config = dict(
    head_dim=64,
    norm_place='pre',
    norm_eps=1e-06,
    positions='rope',
    qk_norm=False,
    init='orth',
    init_std_qkv=0.0459,
    init_std_o=0.0,
    init_std_up=0.0459,
    init_std_down=0.0,
    schedule='cos',
    doc_mask=True,
)
Each number is 500 + 40 x the weight over the matrix's rms, rounded and kept within 0 to 999. Layers, rows and columns count from 0. Numbers have three digits each.

# layer 10 MLP down (transposed), 320x128, rms 0.171, rows 22-58, columns 0-127
525556525518526461479550503475449565510481503418567549486611482416446512507522557600457440468531506474435501535544550526528553531490480462472527480461434438474444544565503463455458480499503467498508473523502465438484558572526524589491521523494499494489488571527506492464443481427514476429480553580472473532522637542542477515508515513533471499543514484446528551505502470399447479411509
518482509504472455494509486512495486453524464509475478519487501514501440539541507501466427503499513537485518524504571575500449508569417458556555494539519550465497510457447532450509488484440516557518467453531511466489452527460494486514478525515636514549496388496458532504567500502501549398473491488454505553546474562426530550475576520476541534524445584531467512462513501455502473503477
467457480472474498557466536497551520491456495573504523489494497499434434481412481560533495504410457453508506511542509485476535557538513534520424626460543445516552570452499501515452487433550546484468454570489556538483484534502488488447463437434448494510492494459495495492450538520495511409519509524524545450444441519467485448509511530483524495488513551549464457482525479488502518435512
511503506541570476558475526467572463464451499490516506464492476529500529516560479509523581561597434493501557533400504501484516527494534549418518537474471516468497400541472511487450462496465481485562497460526483521525555524440488556529429400555497577445517522487485530433495476560502466504462502472529487530437475521435523460447503484494444531505513481533521528528491569525509562507529
497492422563528445446469425475532480493515414557514502466528479565535552463505451545531568467482528574513543516533551522483469568518437531462552488523431517485455544474537573591492469522513590470590473565483524537470457518482555492530494475560513537526518475475509451436480478509455458552533452525452499509524489569433503541521462498574555479553437531564482522505503526529433487513474
493530511460535507508431475513457448527432501468466526463466491502494539486536547609355548433444496562477506507511512605555485509469524526471503511457570457474496487508504485468505448481434389452498513539532521526511530523514436479512520444510495515477443545563470420466538540521492582500578541520494453489477460557553490462565561546387524526450491488528548463454431423528461587476484
494459501573488369476526525433490439571508449540560452458500519507485558466476539533518536513563485464513446523543445524574440564512482500519424437466450537513514563529455488480523466481457519474561525498491515554517453504487552456498497491452470467525501461584515420490439498528496485527597471525511489508488467551496545500552467538477462514507416492444500551592536494492465451537497
587477528465555486528585459553539508477501450508549496535466481434464473474474469444534538426508498494439544491455503483440473466476599469512565541453466453498467523497564425559440444455486515523508478416480528481565424548431538504496534451417507484432564500462507541575412470478532530550526493528448527527471492486470507451467515530566461439482544526497532505501595507450427503512533
519544511532518415435528521524518457445450478600511478476519563509497556529473554520512471483491517517460432462481467552476457557483524499491476548563490443512540455489490411453425435462461431504534516504502503482491474581512491506483516451584546580552485456472439532532468514491491544435518431475554480531481481544494500466422452506545506482533468496455632548462532473501456614478495
520491502526493503409519536486502543494516535533506477574478545491460526527525496534492528563525489547469481428497530439502554493583461417512439502458517507514513544533518506518573506474547422458498470479509468465496464502584484482485488541500503553558462484572565474569558462465562461461501470532485505527532533422546487523535558498481504490494458489440454523467556413543486452453514
551411513440487472523509533460536560549486536488543539516503549516603574502492527477585490498472552498427540492457511469519475528538574466475593589469567546521468538540436559582477575470465549453521501471539538512482560523440467546541519538493539542441449514481472482473526469488487616468488521443569470484485579513485436564520508516522491397439485505549478546545447487526542547455457
513481558474526468492491471519493481501563527500488454546499505574491465442513478473455449496482505543485550464477440500529532465554533518506474498542493481421483491437451529574568519506487553508497506545488408475526480533442487494439530488463480445496440613488549560441516485440471485448580462452586575502478496539556511487545409510424440559533400551468497429576453467535472544446516
558495513520505448461525509522465499517560453538498481541495510490483479532504506493508564469465473523486421543448525481527511477458435480480471485496486543450554454573468473534446500442575496454567553569557460510524490569483523483508500501462451505496549489432415493454463561537486545510527484595523460493584486440495506524515538492484459503458459562546555532397511564451504489526543
494515530533568486442525591537533458554521466423537485490484419550539517486523529521557489539490521541493481511483444519555501569511423478509433486476502553573514433481446486471519523484534535559492480483508484482529520551503480493498517510550512494476426565507502456500514518574548487533478468554516489470461523547530463469456563541535468442524489555531506415471531532549448467526514
506519523643563469560454490478550506560495498528579482504502531492504517449486440513554517498490499548488470463470511513533490570523534509527369525521569562511510517568459479478552528533519510487484474575511526528564517415459470571515454522476501519472503491511542478493511486524508516551589540533511470549479502519546472486524483531530477531503445519482520486499440498502573457476508
463509493494487535476550458472587502475438501515476489504547493491460524520533490539477509526465550606486485482558506507518538482511413431520583450444517538470481482440462449497473524507475506544487498561516525539494462543525549464466431402483500598533418562555535487538465474525510489491568491496443443472541472452499455472507459534476487565558525447505518473512549450517473504567438
551540505557440505448515540450494502508513477473552498487524519518526517477447480561482467562537477527519501497490397456481522442411469524489516517448505494501489461613506448493560445459555489465508588485584532457497487509489483501501538524470491512466492503439557586489451455524458467555484502497462529552554502508504462486471509509556519576516544525479511467512492492518477524502560
504478465526521504484554456424497542505518477440537491518486472491522522487529487544470496521462429423538489445439526519513480433510530479513411530492561448514513461476471478539509441512440493514481530449528572504485476488490520512416501525422448472444548510567547466612495438513518532466512510470553503466473527543479521503532511519468538560468535499386507495439482473539451528523538
483548487544566560498399483475498456487565505490506509522463500543473550520471484499523411483408540517524489518524539561471459451544520532477476527363536454545574455469443515516540538557495549549423485399450521483477459500526523536471489475518482539531527392499445489581511544513513529523534528495529538551475469574542515487517525454500467579543450544524459518421451481445503550523484
507451527503517507543455511480467501528462548519526473468483465500384527447432542500544535464562432428536520455483482432523464517496524497487481456460402530487415515547517582494570464502550492471547505430546565433513464446490516558473530502416508562462525424495525468517504506551552530595473518534488509485536490485524491494495453558404504403492554539526523475484496472530455503401607
527475482452549504500470464420594544496539492478553467534525575567467498521519514491527497471508510504389476515481533476507529528432491530426460479493486467489481509431494534473502495504509522506461586563517546620548485479471506469479574460556491517467511459497481500550474629489461519456561460524520498518456496457427479545501544480494507571508407528498454499524530444533499455471465
513475494518532543537585431465516501523462501548489532485549428583490441557513484539486554538543546424480505488488509542584460454495509449474533540414513568489543543493513547462570578565512468502495455471594548434493488535458436489506523549483415485413550527480493501462490499490538481507498503556468500432457461490532474505491560435543492550524476526498423549498520455483447514467470
498496538485492498452509430567484516539569525541484500450417539514499486503464507575505519451504508526523471484526454563510513498402559453460558474569600478498531410463475410507457519530553434545483506526410520484466473503600532462466474499420566461587485493465506490514480533475485426447525534456500478517503605556527514501526474516483433485517451506493571521500520534493478527549530
504503606501501473467544502507516437525540524534536481510558462477459593509491549443519490458458545427490463494444563440527466496551510526556501474507518563447535496513512462543509485497480493486551474519547478434456481497529454456526446440494533546526515408524541538526525507506528488515425509492498427493498519502513543451522458521434558447475521543486503538468499489585492462497481
492540482548448496534477536498483482516464419529456502481441477515511535502491494546487545536480541541423465445550551574411499489473468478488535503471520472496543499499525458453488478531444444506453507471487504452539513472532465502518468488462440458511426510477533505526546495538534498566529556480502489518595572523461485533519546497582443475539482525490530505510559429516508526531496
494473465554480502442508536543400536528524529463492533479568450421509529500457414429493500546490515492535500478445468508508386508482494515521565468481490460445502513491540472452543516531471484489524577542479585487511486504511518502476415513506511517489555547458567468532454510509525501551409489550517476511482426467475513473437486510502521472507480532469499497542443499541512412556506
510516524491521532539524604465516484592474412486521541496483512607483490485513421474494497535516485464545540580455433558494483505494497475414475520512467466550492441518424543502499433489563500521466490544561449419541436498506511483505560488513512480435507505492551558459461445478432527554492530492496452530511520514489411490456503498587513552491558477399528472575496459470477489485524
518516498521527439473483502524449501452543456473534456451474438526484518556572481473533503454491445495461446499420587453490477460464469480488462508525494552572556467461473482576480482525584494463482561559564538461490473481508495483478533447386471504508483523524465457524436559478484493472471527436515489453522590550464408517570440572511479506441513461465500471462537621436459487471555
489444463505527490539519457513465418447509512526473420529518530496514543429441522464515505451494540510498479534546465545439483553483514568529503502565452497523454474564509488528508494519510373494544547479489550512509499508435522538475470443505545525473481442430488480460447520538493517484470475543459479468462504442458495544448487567491546485516471525527535508558513437518450486475552
531522433570470481469517531568514520483477489503571432449487547521494507550472592523457502516488498494493442538482520513496456539548476468464594483477546473453531581435534466464531568466517498495565540500507462428514537538500495482489486516525532491484541506542499583516485478488516475518481575420479533477549521545539482543466493435488501508481496465463510435561561481488553471497497
454490449507469470439523491538490422468463523466486451494511451513475519534494536511421473559435472533468555475465539410550518474520541538439450441556539534519399461551512575484503491490575506543504483496502571541484524489488518505532521529393478507505542500464490461497487486509505544450475522451575430506511565513549431442494460518476551469442474446361469510476542510476529490469524
515444504482545514532508529536469472478502513474525450506429474602523520504572454469513521496493457448459459512440460419487500525503458538543473520478480507446519451499506548537561438486547479494538455498493554561469542498494519568455524496465524538499526538502541485473495487464495477529448479479519566461454492528436560486548492574510508432519535526514508446475502459557424562546444
554522441446485515573602489461515502513633498492566460481556548476523444560498478502483468465484527550471537492447432535510439508477471504481463492472488428538508547546579560526538524473460562485487492501447473467575504537574489476567534546503472475475537509508582488461541480464465525527530510448526510499463455486496420477474547500478538512490479488462564542479527613505505466499507
501460488482518507483585563511495480514421492552521539570465430474455618464520483502485500434501476460524558511450517497519490556481536529504475524526482475496539510502515609546486531441571504524529502567519493468549497500414471536580436492467471507494454453445482458440511485438476515427552482516469482453552536468490548431451483558485502495434509512492512494476469503495530555472495
554475554522469506518574555484486542538505474493541520450471507479515455511490481497531542467585544521558537493523453489530447520528557421509536464477460510478536555542509458486509513453452434547525470444556517523487467570532563524488499565454417510474460470376493574538472404551490492485487506417514529479520578545572379496460506496495478522439524529479471604448453551521496527578509
540496483471446499468596528506399519496475432480518534527496548510481518487510493458532520472489516446508495540449497537442475446544466517484533502475437548478519533460431471487562553522521505386518513504501532542456520507483475525519542504499504491460538478488529456578574442383488522504447538554447469455561540463462447420452489505521501419474532492430487478412513520449526573437565
453509493508464453493537482517489519483474522504502452520479567468498583507567549502488493430523499524534526440514451485518494460505503474471547523485450511431502561444557502463552505478407539555549525481463478494489533546560481491520574518555477464527441542443575528482429567547458489577457501514484474570484489396473514523477453416550522541502500534433498482462475504520489478511537
# layer 10 MLP gate, 320x128, rms 0.187, rows 23-58, columns 0-127
502508533468527522503424502519526468501467495522583494548506423519514505524542484446429539494490559528435520498435560511459519468537511525499457496530543526485470529538487492498440541544441537501463478448477416510466535466542539621496467453483480521530506486471545494517490545477485514442500528541476525394508483483520497508414561468497515534485482417473478509478460502491450479516449
476547477481516547572443526448434488475503572501541455489522460507450504459547488479561522467544523480408499540524542519504457562487558501524433424476517457594453436557546480540566517517480483502515509522485563503528517482507519421589538478492551425572478485491503511480503464401475525504533520588505468468478527560529509480448460497485451454531502506423508453487511462464501535586455
491473562468505501483394449547502507457430535486521549519483549538540491457487490480508472425493554527534433512510525499463525473468511411490470533497489446509452497508568478546465549551602525451514542499479543458473558473462472484435501492510529538521491532562547574522436525445444497533500483539555469469566519451492517532441512516546600515489476519508466436508535513526502471534591
537448521485548490501559508504535469458477490465522566464538467434447441491598465397511498456482513426495494495432512494477537472509421499498578490515572475498506471479508477509511477522509564510550601505434480512524508445511553479487532506507488540455524516493472497488514457474546486473602525496455479516564488479475513468527540475498509459535497506406479455422476489449518600472591
483526445538490448551561523508562428571487477520492432436464465493504463508564496503469426480415489478454486527484490597438537553532492459482497530484439444552441483447516511439497467525551501453554514527487539450503514435490497535518488419538563512435522468507498577524504444482506523482462437407456501458559570513513497480442492529519490500450564430489501509530593574524530539453534
524509507483492544512508522481553519504578511487492444453522458504489534502463468518464494572407470469557479450420549567556520528490477439577534508503515543539566463419525483530487560535490513555521498538475480491539454442494445528518434450490409480553549560496517517501437516478482481493497516463556554505489521543497532485498443470482588488549492543617510506504573524490486584491507
475497476472544510494517509479426577432473478566453479422500553496473522484518554555481485442486502484565575430506477493487467611579411483544556493486431431436513515559559520561475508534530508482460494555509437458503570491511466525567514538431549458461475606573493433539554492549527584441546509476467529540478454506497437529436504504531470550521512526510565455482425518475462455493477
527520455485440492500487417444477410526507587461538499539454517510509464481530505510492513488471501493579502506523518495492471528480525481421512535494554451493487530449507509512544489458494510542547477533551490497490470593521541483551487509460485514475555559570507525546554537517472488463414497570480430484451465505424521480493440527428449554420499543515445538446540498429554495500425
455506477450467527500559494496475507471491511505527529538520497413455507469438444492526491556414560477460474429475572544418522444473489448481508532497494457510471531471537482526502483460500513548480520518513536494565485557473531493477428584530561488480488479499434503566566514532510535396539470471508454469541477545558554552515478505491466504527498535489489482522476513529448468471542
506509488502452528489515461568440502520501533514493541502505514430508512577529556553531530458416483557435430447530522555481513515542423505495434563476506435421499512583548494524489523455454536563492491479492482423446520454541522465548473559495533448490628456443516425575496473515545477443510503407536501492448532531516496420510484493488446540467504460465479460541525533467563466451496
541541390479527501533492486450474426463497595484494552533565571505450479472522545523499518536544480557431528464470559507546510515534474464440615474484529442417519517513505531524509467518422461403483477467514512466520499537522502494510479539517462503506545418533405436502489496455553469501484509476543498494488531492502549629421509514518542492528428521409498501430479474458576462495539
466498506509521497487527448560492546455506407460485516466559534470496573487489491489469496507454500474426529499553538525497499563525406528446474435492515498534557406546510535475513497506476508497520571586509478429496503496454536515552506484446406530536502426444436570475468510441546525492487497455492476413561530492481498475451448495486450492407458478467548506496498527481534519444520
479471475431484510412493535582458517407499496508512536426550549507466452482508425526490531495512443422612472470489483531448508463478494442508487497480532468492452494524584538537476512550563468450537504547489497486484537473556460443562485471457520465491595485426526509512452499499489415470505542478517469438499450421526475515540447498509450531478449493523522535547405515517518487540514
469528511447553506505434486487515507420555545451548575466485483446472506449533441511531462588456503548417458505488442522485441548492499514541436479493567519457464473481571481446522510534509451492434539500556488515523545483463526478426510496490536507447499488483475470509463495469471454553549488521493490522497495544485601540507552555487478513491525544461510448492445570420525549498493
496501505465471496520591423469508497432524473528525479552495538487452503506487595512546496507481562551486489489482429489535473478497499487580528495493475494509461504487391544500507463556419553500518496493479513513437496476488557502524508488487484487516511555488508478443537483476558480475494509450475468471558523427460504485553553528533418539459519480540486555511484458556492472592520
571527435529484490491546490445466526490503450416566467533515447534523490509455489488468468476487505429517421511501447444550482502543470456426562439565520471481367495589494525578534572464551478417570510544533478512479539499469523544548456539458460539538471526551532583536488478555471442457520549526439483516544525538464562504507559531513534499479525454474498463458542493510500515482523
560509470498498589493461514494446443545537512506495478506481554574552545576493484526481474456516475475511459575502534407432522471449496577452473540492556494482459523553531503536460476434441480487502550560509508469487518456520459500537502550483571531451466530606455513486561499502452505502593482470482485479448513465570567537523533579517420544472546482540529513474512467488509533477452
578553451565510501428493465431459476502478468503474541421549497379570525454566534496525531526547528596553456457473480475478517479512524492461483515434554583540531480415460514494523486528487484588516543553509517460496471451470500539552445424468603474458437482506514463569568441482485482477515513568503494480488486529480492478586551504496529516519470533473520519469496535491434436501478
494490491425458492507501526478446488511453522504501450533501583539534464436512563482497481496451523477429489479512446514490485541473522494516510494508467515555449424535443471450479454572494541503489551512480610462428512476465558470534473517471479544356451540402488523555503528530494477466456490527570424552495463469594446471538489488566465426601540382514504507524452441452501496550551
541537455598556506569427544471443541453425488493515470509442475432548516463602539486520489519483457519506493490499404443501528421464539476508476510441509500475557423492477481525428478478501508474571534491535544508537489485494529493504499460535491544474528488506509482489473439414459524476492405448570482507539509481499483527448580482499456544580476495528458574503519479539500543486533
511468501417519470471516486410575502486580534494514484433560538539497530463575495557506496542537444548497492481472431504490462503505490500516500451486466555462489538547535475475524461507550526433504485531543454546517530504475471489477535522570559558552512521607544468554510568482533519445520581467498528515500475533537474502518499470512608490491546453515508503493526491418406516507511
498552511470519459525527478465521506479474503524491517503453567532486452509466538433623560531505525483570513492419426539485530488464516526426529428448504515417491469467402507516485602524544461497496426445465465438539501461536549524496507529462564502539582569450489491511543538511521544474549535429477502507520585506476478516479512493468506482497485501452500511537472493418486463570476
564421503523512491475435494508453566510452479529501487561543488491467478489521558496452499544539527458525551485442506501457494537416515501555508459453476465454526433505530478488520513506432532458489508534424568483523461446518493465500493519475480598508498455451514485560441515488486408477573513545466525557565463567475499514469490471464514462507479530481436461504548476492591511463570
465535529521495477525429429500419518476474496488421531469463499492475462501463552509523468509429574470479459507522514416534549550569476489455512501481493538455485465429493615449507534467460469479510520491497407513513517503493508490515504500494471495462520506494543457503486534538543485497519505471444479475557505539485536491443515460563428477554453539529480465547474449530499518562547
518497519528501607440464579548547544552378481545564434432525553548555529478490500519561474527459494457558514485479488503578501514465429456487558519545516546476528562450461522482578530481546550500497449518576572481482451450450536463523502554509454493474471552444529515549546454446443525499516546491498482467599572470457553500515535497517532471525451438547524532466490529468523524525513
491464431522536478501544530483504503486508486540487445475472520542513513531474526548540589475474459479488501493502478478504556451540482504531545453486488460478410499573556527455463509575544553517496552509484514429491472536506505569475505468547462518525513561519516529506493464476540531540538429449520556432534517470498494481502513480506472542538573586489498577516533493550540540533529
475501480472472514563500546500521491506508533437454512504482506515409551480432425603501493527496452502540477471513555490563526502521449432525560483489416484467584527457463475474446476540514523438493503562522502497496474491479513523480568476462468588478529586494474517500519564474486517533442447485522494489517489517475499510500486484561523496364531436498490517540499494442470368501506
461553509476529492581527477545486498424483486511522512516505474540503506540601482511538527490515486483550583521518465474488516519490465461496491523524514491480520542478464463480446503567522483448441530558567506556504487470565543550481509523478494521539545526490408558467461548515430523521490435539432490539504574509475519556500482469531466505545477485514498432513500436473495513495425
531444542431540513467524459497454520464474444470464405466537502514454548508454526534533530487567543502520565510523476486504493481481510524493498555454482431477505472540477592502505464495510601468479539458557520561550614593479554519502520470518506547514500489515538481461512471510520468480555450363498450481490499495475511551502523484452480491521547519474468572500520447472471513541500
507436475456484512461494478476469486532464509444536439558454572453558492438537484548495508536528498457465479485451529518453526514454473495516556490553416583526491446499528499479514543526514466494627523551533544554555523437510508480478416551524479527525587474499434490473526506508386487538470430486542533515491505495517525458488481550509536527522464449516495486471428548469462512521502
432523459512434490438515483459524528523545566506533597489486460568516571516473570472551501546493517545528470483608473577594532448492555481473467429532496531576491431519525450558527506516530564532476457511492436478523544437534513473480505452574445469527503493536510460475576533530473501467502544521510458568523551496462503505503523503523510536473539490498487518556559474515558512463513
557481469539533532448495466475511571474427454389447511479508451544417519516485567592526480530542512480429466509475542486455537537471475483458470500470571491583467535494527543544470471530503472493523452539497482487486535482459519462454442506500489494459455444449497573476531503404553508549534455509475515523514519523435530511489502487534484516424541500583451491465564518531437534429469
473550523582493492445506473437480444442492498520553465481541538488512468511426488470523436447462550553482475494423457531429492472494468485466442466547412504558482488498642559472518444495474565487569558453453468521492481501549510478433438523449503495599502438493458512524456487456501522505500546485506536458500485529482483535481465564503489531547500516547459507485591491481476503546463
456449507500503535483491461407536412463557437486515530507520524497501516562485449516542538492435542471478483553545523467498531569462455437458441475619544483522475493458461531532479554480515590459452535471561570550494412482513535500473545510505572505536445440541454530486444487486502496506551520492483515507507477492525526563480537481530467483465500471484523453529503542490498580530558
534538471416559490442434456485508564521490485453450494526520498477540499500470590477495520489510480549532501459463499462462491513485526526466470510511491494477518408524454596567524532566554541525447546513557523539524476429519488484548442516543435486605485556468510560481515515520486484443523517536447515474462505524532538528486580480498420526498514558479473521529438464447593544501478
437471505475595468497414541582484484455503517573453513477464467489496501482556539501518512466513461510473481511451533471514489527466493527535599506538494487535517463458510508517485495399408548450502512520473468478567498510529439504473566491538491456522502574507514584522505504545499538462478515427557517469522498515572493540472472505567528469519462475477495502513446460575512480486570
# layer 10 MLP up, 320x128, rms 0.197, rows 23-58, columns 0-127
457501506462531518508469508504421444521498503480553503573546558545525528440423473470482516449477480569499510547443487415487526485456542499486514501457494499509406540488516546540565548520473462424484498521425537479522460465492448496523525498484502447541514484484415470471502521492511528507565534499519541424519466530521508456435468506495440495527478525453461543493531548522504571416473
482500556505531462429545405488547492490495487438468532490473486467495486574551485578409455465474485455504447567524518518554538530520492442511446477534493570439550485487484430489506553443498522513455513502504553502513530503463448566512493501486533446518470504513561559556540515536555488455505534518461494545494488500520545422530456485597494507489513505485512461603467519525511533522499
497504456532515467428472509479536543523521562507564469480471491530503546521472523553525553536554514494452500502540450528549424532476487458520454579513516507576446489535537524545593530555563475482489520447519511456470485506459438508446525468550544414469572534531546492496492469511560490416471489592524412502528503457488504513449459551459566482516473515520464490513550506511478506539553
518429471569561495516552480411524539480455497475528462556505472513503524485485445524482477562529503548468444485521451455533553451549537521590467553552496499537463479509473537433539547465517487542487428464456398518528480495482516531547498535540477462475446479490507420516493524565541431471496519526546503449509534487507462503499458482526479428554357442512517502467568501537505429450533
494518480545470538485477499496516497483480547512491392527545527490482448535470474446484526533474464535476435520433501546462473448466419473543456536562526545435413481402508455446537497536448432502519552484493420553492502472547469526513448485487469466532488442470481483487522475513544456477562504528568453540552507453547430542534508464448500450521414482507441602494566507531560483569552
472516549483429573461498524515559519518461559488522552463501492527426511536506557538501505444475539539551524523520515538527516385549471484472570555510543481521583543467551493491529533483432518449511500539433505479554516590519490435437549458542488468496478508557531493480529547566520449461551440470499513529571564478522573472504514572570516528505545512536497479525530531467548564512524
557494466542515548522496482561491474581488436479490463577558476474473558487482498444557503388507448518441520504534583431408443528491494455550526504455490477486523512448509495512493504560505478548459494465567446462431485488455499538585511457456501551556529482475575517445511489457555509598458361587523501437530510491507611511491495520489492529487544536442475537557471558524486473530561
527477547425521462539595471511466478511488456452517547544523525517515413521534557453519462433412490519496510464527481558518468497514473429536547453453472517548454558443453449399495451537573515541537495521489483456557555449538537488550388491519506472511486451519530572492507490522437569537474474465520503545477476510504494457510555577548487433452482477485523491508516510498537482481542
461438535472508545515460558414524576518488460461454515467501517587537577482506519514470506489525467483535499496478514484506473432550466464533491505475449473505512497506516477467433537468472493494557462495485513545522507561567497472519513474484486535467500558517486501515436508474484570544536451540417613524513470454510506500467433469533538462621535472469481494566505552542539521423510
551491522490502530464505434465447499563452445508611492471459439503558593476462497559530609457562460578518517519509476608451449556523485489529481505451511485579425532514475546531404486532501515457449530469517532503496492569585514531515472572461490510485454442538472512482424501597535460553506505528534562554479618493520508492424516511468488480532421535556458470530504462421539571444426
457462540510526433505546525550402484523476534499391511458463463459505478495569484528470564516513556460476495482523504420583561416528511537534521485491546549455500520539475614501457489542481505520475475457526472453426517357514512474455469577515522506484486547487484580502482483461536479510432540459479430509514608532514537488479430535532498504517532450526526505473581526503469400480493
551481515491447528594503533479477530468485551535459559537471459492534521490470526486417532557445538498414481475472546448533557589532560470496515488506482498516508402569491537447468538529528532493447449492525474483489499477613480470495501469519526490557480515469448505510505532536517477521532564487531516549506497504473483472553455455484512461471506471551610582468540470475512419532489
541496486482500474536525535481499495520521508541523424403473506526470479468523520506408566510480482496515548550443530456518493484479507456429472439497451496577492529489546587481511395473508494517555476556571488520488520533423461492485526504449492452487526467567541443489480453528465561499491450531427518490558486502527599454500526522502513504585460503545437591498496491534484509540514
508459448541512431508525457538488500515498504586469502531471481422542492503493466494445488511518499574465516503616487497530472460562506396438510453478482491468510462445511514531455475484525518506536503605519531507459433437539519490500495504482470508523532503442506494491471469432455527522579488511501473531607504495495517489524499497535531426495487506468514595517481488553497468531504
499546450522506426502531483498477509490523488478430543454562500501510504484532535509558478536445537476469508448485532448568503548588533517550477497512416550491495476553474482497534440519545482503441442479596467537547508412570478504536545475483493478581604537475526449531412500516529483450463535500548509490511497486551519508470437398524498514462484479505457559515508530501509518485528
546449559497510460452477466537544512461513511470456469531510504570523528485550480555538428526473508543531508603535460521546500498538451489461490471500541508479525520562458504521519540540412526535459517472469514476414470545490501498585498456423437486544454564560456526505457479505521536521514520439487512470529536493459532527506551436489492513477490530542451608440519427482520557482484
470456541553468518489447556531516506477505498478506517527421519467531544539511562440437532473448479478508538459483445559547444358550547446466484496571453491490491531516495485469501517558498495546553497510487449478441484486424500542500508473489452493513517548515538535430498473483490540465483557452558512592490452505485489483494485490452485514492485572503518476446488466489482481477496
503508480500464528442524578487544511473503441497461528533480484579532454531517549500498559450562458444522451458500526561548455521553561511481527475478469473489470530507492549468488453460457456443542477477590447545517564512510529475554591566446520552500514513523530470438505472586560499551441531509506518461465465550497509446507530493550521421430484380548482450552466476424612494490489
485480439546463578449509515491486495531469463514501500541454531498439509467563491410480560582525484482454572459531516448568554494519588456512485491494474485571416462490448520432432536529503449467438486460530502416459525415435458494473533479474498511499511514491542606557475461522518520540411514493490499464604459516574405465525503503525530493466540450444444538470518517454601481527451
491546517502397398544463488461527495468538544502520494510461501564519512505518482521472565534523596485483524501524528469582468513427502464554488409465523558473538529548521494469503424484456519564416519540482526563529478483515508477500460478579518537442516494571458479516504507554504473484468535464485484524513539494451412531557507459528496452492529466564487506444536569520526436468440
545489543464393434522526548477448499495524475449493575580473540447526475571492562547546486558499527514500466454558517567509472468547440470443533495516543486515556505495563526457487519521482414510517424461559487581525525488516537506475516520475478501514457469455527529548412567499438530510460543468498557468525497553563537570462542529535541494429501503503517519482423501518502490545460
532492544484500492494536473406575524410556518542476489552465527442463481509513469482480435430529514475503517485473535522515477457481496502513536536455474505496487455508534441479537521503515451464537524469515457472518456439519596498437478484550451538475518486522489472450523463540526448488405578448497508538450500523514495464491454505468421494531539510493518459460526477477536519461568
456466459517512464481505470423509545461501474560467529555490504529520420439526474482460470419541440493477459490457520480521525504442444436448487499498483479492452422512495452459438453543442522504488565471518515508568467530475480510542430449535507437466564480477462479512459500418500487448503515531459464509450507505485534478534456502530537528469497536468530573510464455457424509569523
526498511541474495446473493498480477452500492512525458460478521506490537498524473475505505596460504558481512506506466462512547448514484549561557460498489465515478529518502507513493485531519486459554498469551447495466497412447527518519476517518565526493549518412543522467544538424539516470553509494516564450492514487477498480473464447435535524557437467467466470443480496479462466490456
456514542519471524540482472607450491515541593583484541522525494506496589545451432528532553484518532484522462499503500489492535500512495540439492533526576479536486542559452502557455519538433524518412455458538462520405493543507500530488551503466539459478460366487459473488504592477467461544488501493455467511508510473508436503491500538537505490495541454437517465438520561502508535513472
521576481483524523519473509462493502544451422538525546507494550488553499453533510558507503543503524494478500514468496530483520425476452531489474507505539441530499497434453603490542483606461480476461512541504459566459411469508551452496577536495477419521434466519509546479480499551465458560499458521492559532474483520588488489499500442466495520475572456585577588519476393438472512549533
541534547501469425530516503431524450541488485493510496579543535493524509513622520509473479432475516498467539475430557482386483502505428538477478554537462498495484472487599492583404569454543462549517476537565473507525438467494424491525511484503505544482543492473531466466440519510454507531489484487493515497517458574575528514418462450487472543534552515562513481494525500473480555527538
489480451521514557527540512490509485517499557540500521453578526526561485571544469527482523473532494505510507518443486444481475537463442407538427504490524489496465569526478513516582573482548464503514454471558498535479561492518534455377487502556508503554518463523478489514507465496550542485432449578463464503505531520502478518489498561519481471507528492497478488466586531547485453529533
429517528526604539526546499535471469504492553475505516474509472467552510431416451506490488491455492477504494575524459492486498477571454555571516503526518502520506468432443453548505515539485546486471549510500517474469412412460442504546526491484501466536522482503493535478520488499519561487481552576540466519458402498522515484523415474484482495504531533472408515528533510515536456525435
509477485508465568523485492568489511508523460470511504524464557480510477502513476526506509516496441550515471487504552523461505537568389509534497469577466505485444458483446501570464534498527475489474485487458547484515422515541507512516541577466473444465518449566508492485531472491480556493461438481406497510561427449482545502504485516498507625448504568467591576450510521498457466556557
482532447539486531567473538490537504497512495483498521477575535505469426475603546478507513483528464472526503454513538565519585519434529520453531429578519503517518556492491490511489464493505479485484479540526463546522524509547500454488504514479495398488514436518506499516467469521474475458540505494457448565564469532449534503515470484427477490542542500490585469466539547434470522475569
542491443465530492511450506473525583427533545499551579490435447477521486500545548424504440541549434432484464483525501466493426528582529490462575570568489475471493520522527442443523519475476505500461544502466493545532507549560511523484424562478515455541519441517453464521497523511477513512490555565476552532529479484465499463422514527444529511477494482475534513493474438474511485494489
587476584503495505527504532513414511500557531465535479476475568539524492496500521486530460451491521472544467481470476528512591483479460527558516454567485533456490451543550540469447474426446514594508538477471552466525460446549499556462555513502507517477582488482437481542443512450511462542445428486524520479513464526480476541508535470456508545531540514552503553448569511475520492534482
555488495519518560542481462563462652551521492538515506515491504528519465541567563428442536495533494501490474462592438459531410527541498541595474524543409546525507525481583525470492480484496460502586441540469482522480494503479417547491502545501451435476535501505428506479489501563509449482533456450513482490513521520462443471553514500454490513480483531500505517477455451509432536525394
522453488523450529448490482504455517456426452462554504550403548500405456542566489573480451491479502521486465558479478536515478536531563477515517399473504532551421621513524445534566496451399532464505544446502417493563558566510472530562506468499479517461456445569509532514469486472552448572530472468461488468527436482503478485542430532496468485461463521471449527496514556497502466520538
586487494537506521515553507432530488555511467507512483520477545607485490497518545435470540500502451486505536531483538517433507489461460529512556533469549447513456529619459479543449459472486471457476499484611508497543496487440485546528489501471569509550502484495523534560529481531456484494459454511467560549526490544534472557461495493530528475568510522548463539516525476483491436520551